Part of a small language model's weights.
Size: width 192, 3 heads of 64, MLP 576 squared ReLU, 6.4M parameters.
Architecture: RMSNorm before each block, biases on query, key and value, normalized queries and keys.
Each number is 500 + 50 x the weight over the matrix's rms, rounded and kept within 0 to 999. Layers, rows and columns count from 0. Numbers have three digits each.

# layer 6 MLP down (transposed), 576x192, rms 0.249, rows 48-84, columns 0-191
444467487475465512438483459504443522466538468499435538513493488534521515500482511435489483522548480478533479551534540500480432443521513561441475510485536509503466544506525498591455471517520516471529552526480473506519471544458477482437518483480526504497490447515500458448470580484475456517498477542523432493577538521542530541524490480503487517451470469354418455490534463470482467483485471544466475573518496454518514491518561508525480491555508476503540471501476462494547532509460518430507447525484477445535493457461487508500503449496475482490469497484520513521526546503543467534
459506519498518485493521423539462500464445471550523469408529477539481496469463485499536453495535485548524464481488521497514451475561519413486511433484441487408525461548525532559485580485568455563527454564472538457563511536443515472465534523471463522515569565534497535521498544458482513478597531457436538384431537498541573449529430520502524524464517504493561507500487511436535547568524441494495509512546481468491548523508466495475499517511510524506450532447425515465486515417414496470472467490495491530563478577353525492494506509560513467497535568523499522561531434526478518458
490579503534516495450552493497477601641459530460515524530461503509530507505491471517473463458539522511519456469499471550568558523442497561477508531493548479648454508599469460609457519522499457497487440445521497503470470533495501560529522510440475459512421476536488490483502570490554519478445505506462496475493524534546511544536512497509582521490592516493507512437558495491466484503535567521517624485450501521419538497526529437512449496488520499493469519475551485459484499556505546527496543494436517536518518566600460483563471486509557575500470454452551542490432414458521511480
529398337408476501495441643494462550517528514423542462444512458448517509437502517455494536525555454486486470478527528439466391525493456526492584362449445474562454481498503524485501485482461474456527485417490514491428577409484597400454594488492544531437525468562527471448479466534584511402500503597465423456428513478497472439472560516483487564497400552501415465517523531473517523634620484456516490509482607504504583457535500539493466507526454497458576461459522533503517500435526479483543413502490524398524557492435487631494421430454571470468462412451527518583436484505511525497
453489587470450521479510435539505493506561546486356557505469538511495459460483558504602463533590437559564542579598626452592586488495481592510437461484518421340565446448434483581629541396531544431498491605506432562435494516534485506448493439522500476526465511503502391514501545497484474472499363586485488474491508510538431491471439487564526483493416446534480519456517492560456480546534519549557422557509537446508530452458438490442537423475424519520441533590498494547531480476474463526477523527478594451426513518467470501513449502531471438560475501488478549527482513539567393534
415482512526464450462517582448547420529464626442455510469550527466426505558527491519344518484439521498488439424463569456446547611551593533549523550493580609460506494556496469623481554534478432482512519517499461396469540403450532524382490502554447437553494436476467569374435483538489558549535488540551586582497591496510489521474615496559476381480493428543476569568416501429605452533536513480447490452489557400524436594411485477485519457522482527517489534517480445563445493483515561540506495470494445506473493544450520436501547540463486493493593551509523540509483471493466518448
517501521503435472539463524494534542456470396374537479452512457492516607503508496504478500541427465523432543520495544554517451480559526514548564538478528463561509506481539477465465527503529430504475557545485473516583508476415485488423455515530497396427488527486530493390415426518486503404523435417531478528473457478479457607459516486562560416425489463513493514513465569500572503520519570501477436521444554576476501459544450449537530478519522498469575475524464458475507419540521526532393379506497523528538511533512587535550482490462534466575428485553523440502479537532458486600
511434441565498546470485539575508387494612423521451470449425456506491443459525530588507491525600504441535527458482536532501588471490584522503535473520533584321471448474444447507542489489515502513489442608443435552522428383524489473392490476434505398517631523472546473530475476525593548528575475530602467579549566417472495499482441551457391478528458559459482524525449589538531568527529535495508380512495524442524459497493476502523460461469481610535494469483540540463453514481427477480598472433527480434401457497518466557463554519500372526473504440529479439539456580489506498449
525498435493435502475481508511475481475475454487447518579509501510503560539480491492495510464554447508539485497516489481508512483496503572467501537469501495536474485438565549496510475489524541456483534525527489484503492482443456496470527516450542462490561487475506539454478526490494468458510493505572457473552460499543546548525537473480487519496463546450475469495564443490521489525519485568479472499467509487569503493541487457503497525520470521489544466492484444510576560511499522524461454523440469475504507459475536491480491475536526490538440479495529523537568487501542501520
484410627504475522554508523577488482474560535508479412514567536527464511507465517429522483532506548533511491473589438476448482458460453423526528540517482517505571424498526520462493477532462530447477476542394583479500454449521523432462559548518509468353546447550541488471526492448391528557506455544538449489420505556510482501469522478430404576487549555471483569457505565576575442471509535412542543435476544490511555507488562505503515558471500473494457544450506481583577435515448474526493403552491487390560606566463567624557481502423439397490501575520465465537547462512443625557
504424513417424520434505534528612522414474473479539532581480545565412475515488534449520454417548479454525576449483481556532556514452526212476478474535451441504483479525559399323553586467468498542558496457571508544440454514463553474492417497463454528527490488498596532449417526514598472522498485545504531549477511568570448514445496524503410518515436530483396485463435484509464516525501404496524531492595464423559430505485479571470552411513430465426436452506513412488398514533563472478509602482537514527497508465496485582517484474549552446451527546426466528449451552493505404458
490491515532595468523427458491560545578511571499465571584594448575578471503499514444478545478447493509513526577483480487485499403444431616440460529639463500466520451419475464565516472536464540549516469517471526493442507531564451430503633497479508502404431535588471534464600604523478525545516531483553464526539450446512551510433479497498460468479584511577623619428435457516506525464437449626430550504395461505589562431469501446471498520512511467607484477592476510442477495552506459519532445534495431585457462464595601527590550502503482429501601460531588553463454525513490434472
527536481588538525537426483471509516489504492529477490553480524541560527387447461511397478435459433411541500488566504495572491444492451535502601489442511435469539431457514507540473566420565521529483547405438442447387496549442529469460595576544517477468448515501434558559459543490535460443558412568603429520570533506512544540485421493464535455495550565536475545492557485541449579483517584560553461487463488397584446426501440417534526468495441534582465535513411536512485518587446434475452508477531498494440511492477540497453506556633552480449439589434515622412536408431470495439
457497511435460444485483474444441424400492530534497550430535488489437420484508556503466509445498520527508495479456527385481517473435532442465464469565482599305473469481508537451489488490502581450432499492551471473520431499568469503522469405508518526525559560478449464547537527444483448532473582503464554442434441477434599558472472426504508491498525505508493465488530422485549461470451490523439526482534522485464520483537515501548498512511492471509518572530548598519546568444447463541463450438537462529446463500346405447548505549534440517513476557512458493510469564447501434466
461468593512565529539544541509469504560481561499480528352528452588626532393542482445534492492576444421462455519506499477470521432491495499497593537540513402649506487536478491530579509494446593441520553502500554437506547496505628528469566533556573476458542428500436509539417545502500562464525450421518476489497598489600541493431523481454569463413539542488585528478457569596604398428530525524482459454498490476490443473444590511590434443590413515465507584471525572519448488475503448614481424473491498384517445470460519444556553456521529556515546485592513504406535479463435514506
504482518501504552601444483530538496483575548476506445438493524475464427465555424564537432558541556515511475502569486412562441521513502500471406441385466510417437537474442546531520459544488591547571452489475454525531541568467508472508589542455482569471557544482535499511528508454368581532396426486497457461481567542515573368474501567587450475432519484443448505474435628518421516522424553451571526485511524495501430449541547441527528414573468504463482404499499584540543532481479492489500453486533547504554409518546484509532509461505420470490549496514458523542427560524504396640
538503424465454449578521487505529477456526377410441470497512525490454507455564432481431502477503559543525492505502514535447417488498555493482548496546519584529566532538510464498447509540568450476554486526526453422560505518397438460561517480468487576479509543494421492482442452520521485494495444431456442476555510508580422477549522567516512434459464503441504548555545461542485512452533505431386564517581563486520505429626503512544432501543454514445461522584627454606493487539555435629579430543408621508433507493525410564484452353473497491494533523552553571580608453521427493527
524470540448496452513501602592490466445465511435549503543589609538457464471576423460523450591533460581462567449487427548460500515449519514477578490525508580568480605484490488430439550620497548464518521491478506541580525511370488541448517573446525515504538470443435515465485500535570455475479458493552525466466420466514525536451482481549404377481482511507558535504513456540621471494450558513521483495499536616531443496502561478500416452518395500556495413413481523576492508392576477467510486448522513460451520505526527483524507505414501485509539532529555461528605492435482489510
484416516513566492518453532489474538511429503500440562501469541491506507486476478486585472559587573459510506466466557538505451465579467435452524556535484525455397456557520513537598446522545465429552572420503403537465560394512526494426534464390474544451500491478589525441514522411451497504516476537470534414497545521555611521470501397586475535521386552462444463534367483499535519504499470457500536479535461526550538471457531528513535623444516620533475481563548449487458450557478512558477477446502447453569473504485512499535432539485586538537575520475539471417558459520570450485
507501590541551592553565473431513488505499499530492555517501450583496502439431564525490550567438355462516492559513521477484513563508387479401489386510611575456493446365578582449514568498445529459583632392546515505539547432520481510471398535432496469533462595463511540530620453587498495387455589454487508381510502433556533491473508436515551456542459465572478455504406433525553542494561561569497558542525438559536556505573507533419490557468447542507467443587573506425574519522516467412592570460544463567491551421526547571566493556522486486510567493491562532610492438486573610529
550464498474515515546485445543467493579435603524575419657567486493511522523542421619435535447478463592517388491512416491518410448493576508438479430515614505447509423491508545515476458500469463525466577524525528539527640575488550510575467508501494516534430466527522562543475437429413492576518487482457553540623487598544606489531532575477524596508538515563568492534532497525483495443458490491438505456450520494505545561539530498513547399487540563569538503494580494568611486526467447523579484514433496494452460476465556485543523491477411530526584461434541508583507447497504535494
503453461491472535558496487540478542485558522556402439463467477439584431557519440488514400505600513467468521540487585437470463543574541452546382410529431456495485583581513526552374483509579503511547537594494655501539392553478494510601488434513412553541552495511504526615492491523493440362525483402565515485525493608485526545524454454620522549489507555522586489464499446443451546443507515528445531550427498400502413518566611481445426524512480589475533524496494469516536469561456529514697534451579530448533535467494502593525466444458493454536575525587469549426559532540459519532
472414496529496521406484559494493430406562489584508491571458462524487508485499539510515504528545513498526600537550613460475553443510520519454428582495576539423486558501448531415527494505591511466461603492489495545522519521480434516451468622532560573472529506452494466526449526562520494497509586631535502479508553483502471505569567540523441456448493506440417415469529415539504485495484473525514416553558536502456518511524494507599478408538528445531488526485487470476493561463438444502528511453469482491499524504471497478535438479584551436549539508488488483479538460499508531485
538492451611524477463380510459444530459569485519519475637383382507561537583463527515495488489548471469553512503509454494483507510500435439462476507537448564493465564476544514581520404488513520527493487530461518555494529551495503470517577564557427448552455464464499583535430524473533554507517537518551534567592510447484546462472550501503507565535579620451505503465409525593503453584669495539551500520601485583548541592478542499510527500440573456587597447543524470492575534518437371536515472418497573500435394533542565446461569490591467492452499476469516426511528535388385392550
596450476475517538480428437394563525621513550502480487566562499503497531519521463417407555542453570501544442526539529515470482500600534492547417523457530570673502451573498611477477433485512422456494513473435522614509468482508495452484559424544404518443509481505512497424408539467495645491547503490491546523522540510455487485489539566584507512504508437514485417517438461528517497510481443470438444515476499542533438518442398576548539417553627490486528504498412484471388531496488474519527484464507472445490521507463547563490429367442623457475549545555524510432522480553411528467
560430436494521491442413522470486503447524439423497502579477525539530471554507470486522534456488583529473446432463539539555464530433521421507479496475465430557377514483544355478530556510351516513550493539476527553581541503589484365580519488480409408477510582499498514421531451561566497505504440439529478514487503580531574479491565503571525499503462511526471457542495632497491519477440515428445550414443489614464508428490483459506549483507519500491480423447429423435618489573538500459491518495445507518523477534477570558523482483398507469477539485531540586493518441455473513460
621468497501436426457534534464454427627513597561467506562534484460526552570444516405587413502464501454499488565470428489447564544535412433490494603538442469517441577509495519491411499631518504466675505469505514458499466534510521533499530596494457401603488516509467470469553440526565531577509583505498536476464464552478541539569557561447428471555535411517502507495526473501514532470432556494501481598485519504485553594487568521567470475485502525556492600552549493471512438448458457478489448524514492447497506451548546441569564519583511501606490429563561441483467522507534506462
490459424410525402514472460481539515495515492491486659532482562561495409488532457407605486524485480458458576549466457483624414655519416491507504588581450470612469517599478544447486599532463488481553575428437411555514553543560516513494437482508432422449412533496399502505488485533522492472492469579544515505485583501549533445535394517566521416496541402469571576535608456443533513488547548536524479546577536509432402525446567422524484446377494467477530428446418503495493496418516508455528498474508499489507439414570396507462524459531460504487529491491547505561476462534594505570
425468445518604528475561454532527410540566543496491491577445563513494502452393529558548505525525481462479564468541507449421470524464404384560563483532386402555495511528536540553456484493458479549528487535559450471567491389493481482432402462494492527563599596544482504404587513525470491482563498559517530485457449596485535489446474508517443538532462552442465499556541521488504511479495571528534531517504449408384478366541442536474518479472517549466517533505461467523419507525458438511529484505553529394441567489451492544553496459528406522534487534553571479492481497448510514536
580628491475510507481519497541510524427441437566482489478510468523446465448483514587480500514510461451476459542512542573480562519500564511427415532496398594428506526535591469486530467561477540481479559481479428486467540527502468484526493494366494510528498616468565509535475535571584516491527555517541541513476460435546473622492527492442470392440545618524571589534455474447529504476606577530494480488551506472496571447499533553538557467456469442551578517467492531543539557426614451483527599445535528512513521591496519424510532613425432524446535550498548473521501561503615428577
443565536608498506454499525434446418527481485522451476393493533509536580548469494537489435366512554562443507521476548543495484472540510471486584513478442445484451426537437504531532528453653525426536561566596554481552557510517533518466481532586524472464536523537524464515590469427462475436451339479464474434507432480527447516522515506481449557511536452508506547498516551465581533497472521393561412532456581504487473544537554467617455543538549505503487514471468453555463459547501507543491447565590618510519454439502447498518549587546460487482619461548495499586536517467526586606
526491523532462491501478453483536506503561497522518439318480500531458479518496548466434467490512474470491468487506497484484450464469485473502463545470500530489564489514523517416494511461515513520507538476456465522498529531535481516493432535541539537472585481464472486537590544539452539461417544504452482404437503492513531543547496478520604560442493541576517532505485551476461530507500493498516514515501511516510571506475539515499554580483480548535556548502446494532488478442486519495497468402584449526459545494501539442500574462549504573540509494451496453510496510528501562489
521477542618527507562527562544458495430511469384539527568464502475461485539475525501412513406488460522603545444576487617488503510541520556427531556473549504508547526388483466516507405499470516444501463555483483469481447460496457476422487523554576494418506480530448566494506491489528556492454485561508527480602498499493527577478481503420479509504497600426542530496505494495506485501528559482435509537531492438554507431549550466480486509440492430536485478470501412496538583574400476607467512530443495590459479496494502476511538488479502459577466458492538486525479502570575481571
473452543505494535499499524517491459468485502511548524438530494565492552454454472452497512507518488425511494560464500490470508629569503494440448552554530532602601452439478499474486491483524558422520516516578504507502492525519520519438521526528521518468403480437447452458479495528499456495486464533528467502545488449547547502481434566444455456563514486480554411503509471530601443501534467534546468462488514476466559468509453450482539507522500499488580478462475519488463574484498516503542527513471454527587443458439500522513542515587474402520344515565493503499513496528430488466
479511611483584516595485488494439463486501371428517500444513530460395632418511485440457548459433501498402562460444342469573548605476466559592508491504562586468531515427585460576470599493427408522504545411513586679405468469560507444618578413562563513527473459486429527547564482504519490491521507488492580514481499509534489486518524497456521468503420472542531462548477491537461512551495559501551496489560400413503482368521549558443537495577547484486553522500423530493336480481505542519547386598563465542454479525527453496482506543469485476492531413566585484409492406469487469486
495526497416431526557493531480528488495476495526450509577464529502465551571455518500495471494494460517547495524509494424485498511540467606462424568494577555460462498482544549551512481474463462465550496541552593528525500520493428498461496519497566507506504512473395540471502485520493472424549493438526485429539438516471543523494465455523443475417500484396447502424522548424440462467541489521537557443473492534501514522494493510527514507488540435453549517535529511490531510561501460506414451553492475499563485429471577569530459534545484484532427407493438527551548523493487476555
527454387464501434450457497484437558597409592582499501586451516594425523457540508593478509529550509592472432469506498423463532507525548393419519526414426510536437537587506523486539524520557503488524442436587436474463576494507528514488554504470384531544533478540501498475600432514494453491471440578441439544428459486459455505490546545500534434449431551548485474490439548520490519540505449461532454536508496484465582516572584572508553549499502559498538452487542574475530507479457432539413429522569551409395614485468435469526487490461484493392466515415505506543498535490483452487
# layer 6 MLP up, 576x192, rms 0.24, rows 49-84, columns 0-191
495507540414512477538481536581434435509525507396525468466472430478586517511583430439488453424429501431453471450461519454616536448514519392473580560482457556477517566491534545508581483501509451462441484455409565408494512514529529475503467507524492474477496443499447515515427602483525482471531472437473401465468490438554480505458465520465509504556438506549531429486643485579479597444455599403390511561496558510474477560561491519540435523502481470430607599504527524497478499515554580418507497500536549452479508536447498592484555532542469497445464469464518538467507486451481580455
485511462509468496433528534502551476515430523487475531524489500567528427462524520544520508517475521518521444506476478516481556478532458544495508441486468436529577409502475491481561470593449508509499562508533529502458533447529556528445463461511446516515497504499442503465446445454480546486526478569483486473460525393528447552556453440476447503522523407451491535525464489505522467539456466503440460565533457469494527545447550502500479558461496482443478466538447494484528421473519510505525501505514549529485505560485497548451517454487487521502472527454395470480513532482470550510
497544579494584433441519516422492541470448488507532560560533472549530557555479396521518456592450531396402431500438510474495485654425485437421554569490508479556518478548519558478485485455561524489504434481472482561538533501379435561503491559487480384517483512496509532524469464449581449534397494462587493535570473458583434488440568491425436502474646426459501562473527377428485452515476536509520471473503485552457524516471527445495547495459553375459479549534453481507462493505531557504457621502477524541537527500446556601486543581509510470401510462459539456492606567528529520654
480471563493460509553490522533475550548507512442432501473469533577517455585517511387499471594432432434489563458458504492494500454531427536543558578501437559520447524537534503506427500566484564489465489544461580480478508444571533616494490506427354464506405434465490614552490502517462570442542534523461488555592443415562544504552447537447479494530466459475519588508472365411543449533582483497473469517536522553446540518504484519547478529325522457484566601457528529455603528525447486481549515453512589486551518473534496511513455472476449548458461520494512410434454562482426426516
466514526542539538549452447370487434530511474494549427469597531545532457505454523559507419494540537508459575530500491371513554434546482432411487404537553515536556442534546552631446497419566468569568394457565434438441517462494468578460476503450486532493477431511564526396493504569495483479575645493540384559448433541460477517473551500504569463475521371616481568535527451435447508547534394483568492533559525500520453499432414497465493518444448526447525484489536466552470509473469414491511492531469541609522505547466545403524429519521395488542548496467543511528491500598495575402
563464532433481578547536427446465473424500475526496500409587559468557468525539424512462558537525534487512594552485499417513458508521454518473418460464387494510510532575481447530523622510485461544510575517488517533488561577553481483519520486541512546385481453457497486581463478500492520478467557462478470436539440443481464473600496563531584450573435546459477544491501491557525548570589521525462500647510551464481448518461540494455570467511464570546466544583470492399460509550587426475470532506549507509457487600558502494593545464431369477502561505601511521495485571503491459447
493501440411450434541578452552520580569489548481468538531443571400534378529493446465418492515425389497580491437572508549501488491453487509457495506490421571451491467529575536583491395503447450497472587609668487433451502515463510497534555521364465480587450496538462485499511507466551497449527431516490547536460484481495536451581422460467460522493507504499544512470503505549456453404544483522512499455501396513573472517537487506499457488459431474536504444475521502490545554417506450506478564534420531490504501496566509501412519599399493453447431543454484520518476456511559542420
456451460433560500466499480483497495542497414519563512523466443556507392548481494504524530472467549562437501553424432499468475501469604535525568510521622475501456490470623546527535520458569488491449506523532563558512599515462471594571498446554537483572562594547532500522508406573533524494518593511494511498467541463548525458496482551515509400625502499499460522480493471465476497566518416497514581488503410520595591504545559553469416484512460567466512440447560599514519490457392385454458558630497499530470480459506451482429548516498513471535485572500508549454476471427476489546
562573484499564518543527571486489594575559387490508514466481524473564480531491502507474429563483492509582613599421511466454526471582481479473458499484517539523515509491514541499490544485489489483537474579554508442383510468434542482495542445478478472463448508545435477504588503555492483523474636507419503514491431403571557530526590533513547545444498515506510524447493572491572493596435441469471472490455556586450513465511425506574510411439452569564444495505457423438525555474436423448405561514469505506440524549497501493528512497569490492509544518509447410481499549471544478545
513652449598686633468547503386487478515411480399485486518419487530480514519505368479557521594400442541428520445467535492532393512589485444534578565411445503481507426522444539523479455502393447514499398493493416489513531490508558472472620564509502449523476417479468553398540585480574523515574444591481464429510475489416576359490366420547470459467604527597549587494510534492397449468570469472476538522530565388613466519425492500421488540443558448540571402551442527496553459484432448588540438396525502435487520525470496531643523435626491548512423529582501491457517449546445559551
558443565436409498439515520459547540481535476518458507551430479444501538559422459470478508493541431442501485506553581557517438483616547510472567493480437461499507482591481418517448526496407496464529560390483470459481531522452473544553440498503432519494553485448569439561499534483567508534429483565471538518452512499460486493526548514518542518451520483460440472480493531428459505463494576486534403477485529512524380555539559488544491407479540555427480510381521544494582444480469554508489572483463574469534538484444426491511605553513471516427453444441453483444482508481511485545
582506620507517423459580486496491444547463542537431497458544590479473509399414521456523518465520517422488509431475574534558487493492519434439482532553506463479399534459495454467435477553382596488568512512383442441494574499503589555457510534545451459428442460552578464536585510458508543492529468551563481544524434406497499527460403448525463541527426393471475563479511462504552496569477533576487475493554463506460571517464543576520538547447469453509503451529539568454430544487572597542416449456447631419499534460589442451456488551448565579540489418409482450523518433447481546417
484599534509566545508499560435390560443507485521496497542487508515554461528548417478477480549576348461548490554565570560570511491555499521501495540547488527480541490507490639517470513476462628516576624430505590557522396501522535541504496508514550503444553451460494460504605547533460464483510446570448534491559514389490533476542444552465500399487470536519565498478514429606432514519493582516454562564536587522441483508507507433392476468488633529559428511414424572466537342478503510456475450519560532395562516502594462579531511455559540538451460497470441490504509485602528499395
572625492689516523543517567498450466521447493502470596495526554462502594515486591582467553492544412516481366508620435611548476510491413448521445460471524529575534459472485492441489468521416504565538494439474592524452548528469565470513440564502533490507441471519560464495470391484456502457454437490495517410606494561508530475523510564472510595492428624539483485470487553602577497527477468490428510455439474580505397450543481413531554499545498493483436483411494457539508461562524509521457383483427385438378491480536502521516512416513428482456594426500492560457469471448442389380
569459509506561508573460377592499473508547495455497384508509407524535517518477535485478408443471490473477440483493455437530406510509424526491496472511468486527498566489524510534631534457393574516584464525501489508545450527472556414513546475479467534494519421445480466425534407481549542504499449513467548510449492595525530563563468496536501469530543467541540496445503522473467540609435520559481616535519584403498446575511530454556593559525558631588564457502453561559482462435508535479473516536466401476558538511455506567442430521541540493562576509428494514505456480514499498577
438518476412517483480483403555545486458441478503445445499523465483512457499546573504486488553485512487503604534447508468542447505450529504457472514469455496544553560462433431508454469509446501538434482437491560495493518545454554618484515489470542511530494470471486383553479419429465525419556516639459572448469530380486456567496565365429470555427457444433472405488503528442507504518521390450502526493522509453501512515452524565491465492612474558499499410476362408479500494498601482533537440592545511499529487515609488564581536451459529481486461531469410536457551416469435436497
568518490557524500593466490611466543459501558442484496566546418569421433541473457471491497524476523531443484410493490499593483523436547490501557565559473544532493522544532528496510552516579421512581467450518518467529511532565478451510431525494499442559444461544414428457539504498569597519585475556531464480515423492485440514499403443465467457502559503505521574515511455528494533615535453524551437560495588532477412465492625488589454558398469480524479511437476459486490610471569415356585475480391456471398500495471537569445562491479511586505500494517554507572531410455540541537
491456468487438532511466410528511483490525428461495453525433570537417506434557496552475488508482468513571472445538499540509505467532539511487459474514521547539511540522475564460429612535433531553505534558487556491501539546390464543509478496513515467488462521573392462487555477562521608477508542496454458548517527471509455448547517531497516515537523491483531474479493513500522514461466504569549428479464528425450452510500502464444425448535456357486419469536547538508559513514577441376447517495452483523508583602524471469604496494448406489419601473454391519549387489435488601548
584537534515476468522499516523567459596496518469417497408430501521534432478442532524432485512507455474511553521468465473633521562516432469520523475476607484528595449477442477473565506529379560467493527536505564403468454560443487420462486518510441487483508487451561494534521459515528388550517455391494524546533555539539534492463449465524424496490519467416481494500496398457514507450496535527454576458585504560561481565515550500521514413557406447532597516586541427557488482597472577493486527580497448472428520558632519595515511438579554553420489465523541591483448422570500496525
549476477437518413494514541476508544495441486475490526552561566516544486497533480554435542482504515498547541469477511502424505542466511501483480608403471521438500511594426423501537534573491487526553501515481432434476490507559471508500470487400484559440488531529555522456505523462450554445513522536474490489521536467552570546433633605436460548434447422519559528466485540439465472534509582501548591481522516465428482510479425504424554458395538485518490512506513524538487508564513391416392611462483615525499503536496464450457570466453580506484460528584599518493435530514495507499
608500502437453554519468596534545615551526574483479518469493503487567558537577390532505510487568505452474514481462357475563388471520555550455381407425402561470601514579447489527477452502517525469529588485412492523535480696501524503575436513545498469520478504496487508563474541553503504502536484470406456435539530565486415447551471534542460370466428487506461558475513442478453528437535497424475572478563516537492498550513524597540433501493498607558522581431406468578476506606620599458608565666413444485539512553501477517552604448480467581541535461462515523591421488562394530567
644397510587520543584482576511585468554429527479553510500624503507502589592574475509491501439497552476484532488450446457437422554463499514459485445446484598524537565572481543536495552563486540504466514565487483485471440501581434486488524587517403438410564564430439452448523551523471463426511548494522595483559529479526501497502511468459474501500508494512578525535530492506449479507546420488614472485498519497525495544456494516517487458497537452459564605582493570455501462556612524540443481449441478502533510524567459583522533441554451506503527495473441412482519513533602468589
463566353506612482522470463412367552487491391553594526562512465471523540460536580508560611511526500578446472455434534525472406554518410525518488492458544538485550560569516385490440475483493559540529506496396504491449463487561561551543504504501400438488515450493490453443555514476550506486520573463494429525557553485585516509533551536433503491416423512437494520420491460539519539537517484526503517458555515549535492501474484475548485502482563526471453542494504467551429590530468443450469634535484433534551498482547539481487506505527430563440478539502542547515430497553464389581
615416559540444509511547554492450581500544525492441547490512539460489500503529629498564483595386379502446397489579522528484491534530513566441526559560456545574497467547514462545475480493529452490496492511629496490417514526545435491476500511483500522499472550577441490490497506602575494517490480423550511427555483463546477565524419588535535469470493429497387506506525522501447382474488554483450478571492522551475526435436584535473548435497511505506468511505507477553476449476541540527478584535545475476514513448459584467456609621442535515424529518580403538559524446492566484577
440544498561461443587484486534544517437454508413493530448457555482400514458459519548523518496484479520519583452500573508451540467390438553421550590578558464522530448499542504536454527557451562505440571397419507548503481562500443524408479559523457520419509527505539566551451546501471402425583502399561536482447597485439513494447548460489545506551434490394511528460539616491521527538522532471527577608549517557405495433422585513395504550564529451557517603376523451484498488564545452491467432500507542479461458446524424414506466518610602489543509534426531490563389488455372589442
517516509479584529473434533479496487527506479532398557508498478451542485511424515470613491552476412554422423505488557471486488492464455586545488473515409470550508480517424499470474525541463501544538377474525507526476517373515363465481487580553447467471448586610471520482465504481549393576493482548499520536520508465493585543618446536470567533571556416499401486520553508590497529425463492470464510442480516552545455441506462454484536388450533531571471569584429486523463534425596524478488493527448449440544465479473494504495430388429435538458583544485525479474487531496552462455
481494454507514526444524610516547556451514515423495451478545488582484500552611497474448454526473587540546387488450417515577485605434466570575514551560440500534407536504480588535469530549403517472553463500523572491486617490435470531393553526472447497519478478471488502574551549533486424467504464584440452569567451441533520521534526477571523357499477438554534525477511446498455568516511558531538456482455512536491484475463477397563468511377528453461481510480468507454520523383524457528413602439428565518524525490524447451505527359470540443467465557471513498559470469543556469489
614490451525507413544533523539569559529470465549456511538486529431481475447409504469552454432453519425602498418500456575504491553502584493506607411421448464491443486520386499556526594513485466488423463522497515451585460523510563577503547553574477432530528420495551510541481462423518534475493433442472444480584523601506447506583411538501570540642540478521514509453536557483493475444592570412515496441522529557570504492509572570483547491612468497507434421444513436526552412523576555534518539482460554520629519453481407444562616436517480597518542539436474444619533458509526560505
459467528528524450480403585475455525519443486512463541577474335521505480526552497430515467513523478457528512502488444562441484519537431504595572446477514463526507425532527554472569471374503479455524453521521514518614465534469543460433545532579489469538471587466447471470551521509489508502455555515416447533491579507565534532397554543474514471558590522439462519481478553505512440431438591435465566531514421391477473561509486541522518444542618448538601481434522498475409481439511514544498397527485473558520478528520506503541491527555480515531488444511509543484499471397501419559
559477483457511531415510516458520464491405636442537411503550478482426504530512495507508544529424621523533511542390483495435458474408445496505487594573573505524458475488495400478476436430450517506557391547443425491559497544476537454549501515436485463419470481436418500484518562416567511554504544514550522527500558532479450477359556469489473395515499496484466497493515497496500493534418488497481553478490492448469527543483458432436521529453479433430497588530523536487446470533552557502579449525433504529458507485495465503562516501527457466527524452514529543462506479485437446526
524509443503561441452529495498558504541518479484490465375510547465549554565548435519512465478498501451535479505430494497494474524506486415499484430501445577471492537567446455520467516517449502479468379503502439450475579557499481520559508445444489475432505455515457502524425496440567497477480443468461543527479470488459487467459536477484480428526465446441514506492528457496527414534511542452504485468501452563547455526509481475445458520489447513426475415509504465516571553500480516498502545546461563584604441492455486455562507623414485539483522479494445457464496548443497542479
483522452468504493565453559457545493479444531466429517561503493429565461477535549547446429432445540472478513419537464482503507454564569492493572494449572464518420475526436464560507477532442476475507525511526570534415475553499459566536551462474525515440504533486507492527439517505469586640573523464464573469581524448512536462588518431485513516567507573438454560523524587522445494491531504466465492483557461435484469465566567499576553576399511464541586505454450583521547469498408535553504572498456501609495535489485529490496457573431582486504475497503481510547518551505552535423
475506518519486498517508463455452514459528475458435438417462515411548490579412510531408430527503462555493518508580556562574519506435564441541484576446524570488535592592520487502522507416483401441428497513529521530575543512501455515524536444465508517418492403445494514456465464418560475480512515481500516453457448528497508438491516489437445455523505425476487453500543427414613395486417484469499501491528585487471506566450526563538520487494492532414521454559500543461493419583507447410524484549431512453526517506501521536511504508471574482646520418424487515561448493469537498502
562457472507549561394528487447496492582595429409541460547500501521551504504535440604410423430480432489465379408593507570428467479455499480577474434596572415502498463449470443562432449511522455527520584491520502474455450424538405462380587554489509499487476509459450510511569532471469472532484415582486525522491510579506520543441534572464447542467567535536492512509538499438551542431515494487477593512498517488603459522595519409584442497567427450437506520459488482524470493514556412442540500491479477530538481533525459435513563501422466427516472524505537525402559528502488584482
429496482522512462510442551519503429590405474521588505463536594426495467441577556506520452458487442485533494464500462534453466477542533496506508523548502469450511480540492443471577475528453571550433438469553492530510488491523548423519504560532471490494541519444419507412422401452517506480466496508542537549449556467479547396469466568465531509589463480457528485498512503499422460452574602508441514492441463557511550469481490519387428472448455505478406486487464573446490537600519495545461517516503525491475516560521439544554493504567542505555473492569487482462480590576523527483
542558519492474489472602474490481485511475502557564568458458552500509517550511543486438495471521430435474495418637539529523472545581515453561540457395486454509598578525438516560636468498494541463492561470587450535562470477537453521508461537428619456525566532537421471483523578567438506520569487491450419519493479505474565552505363454501506459471491566505476452513527552534536557505587405467514503442463512563493480496422413516513432562499575535475485532539555466541466453496487563472480580512436415552388522527523457465489553434471417420478504515443433489561457489559459431448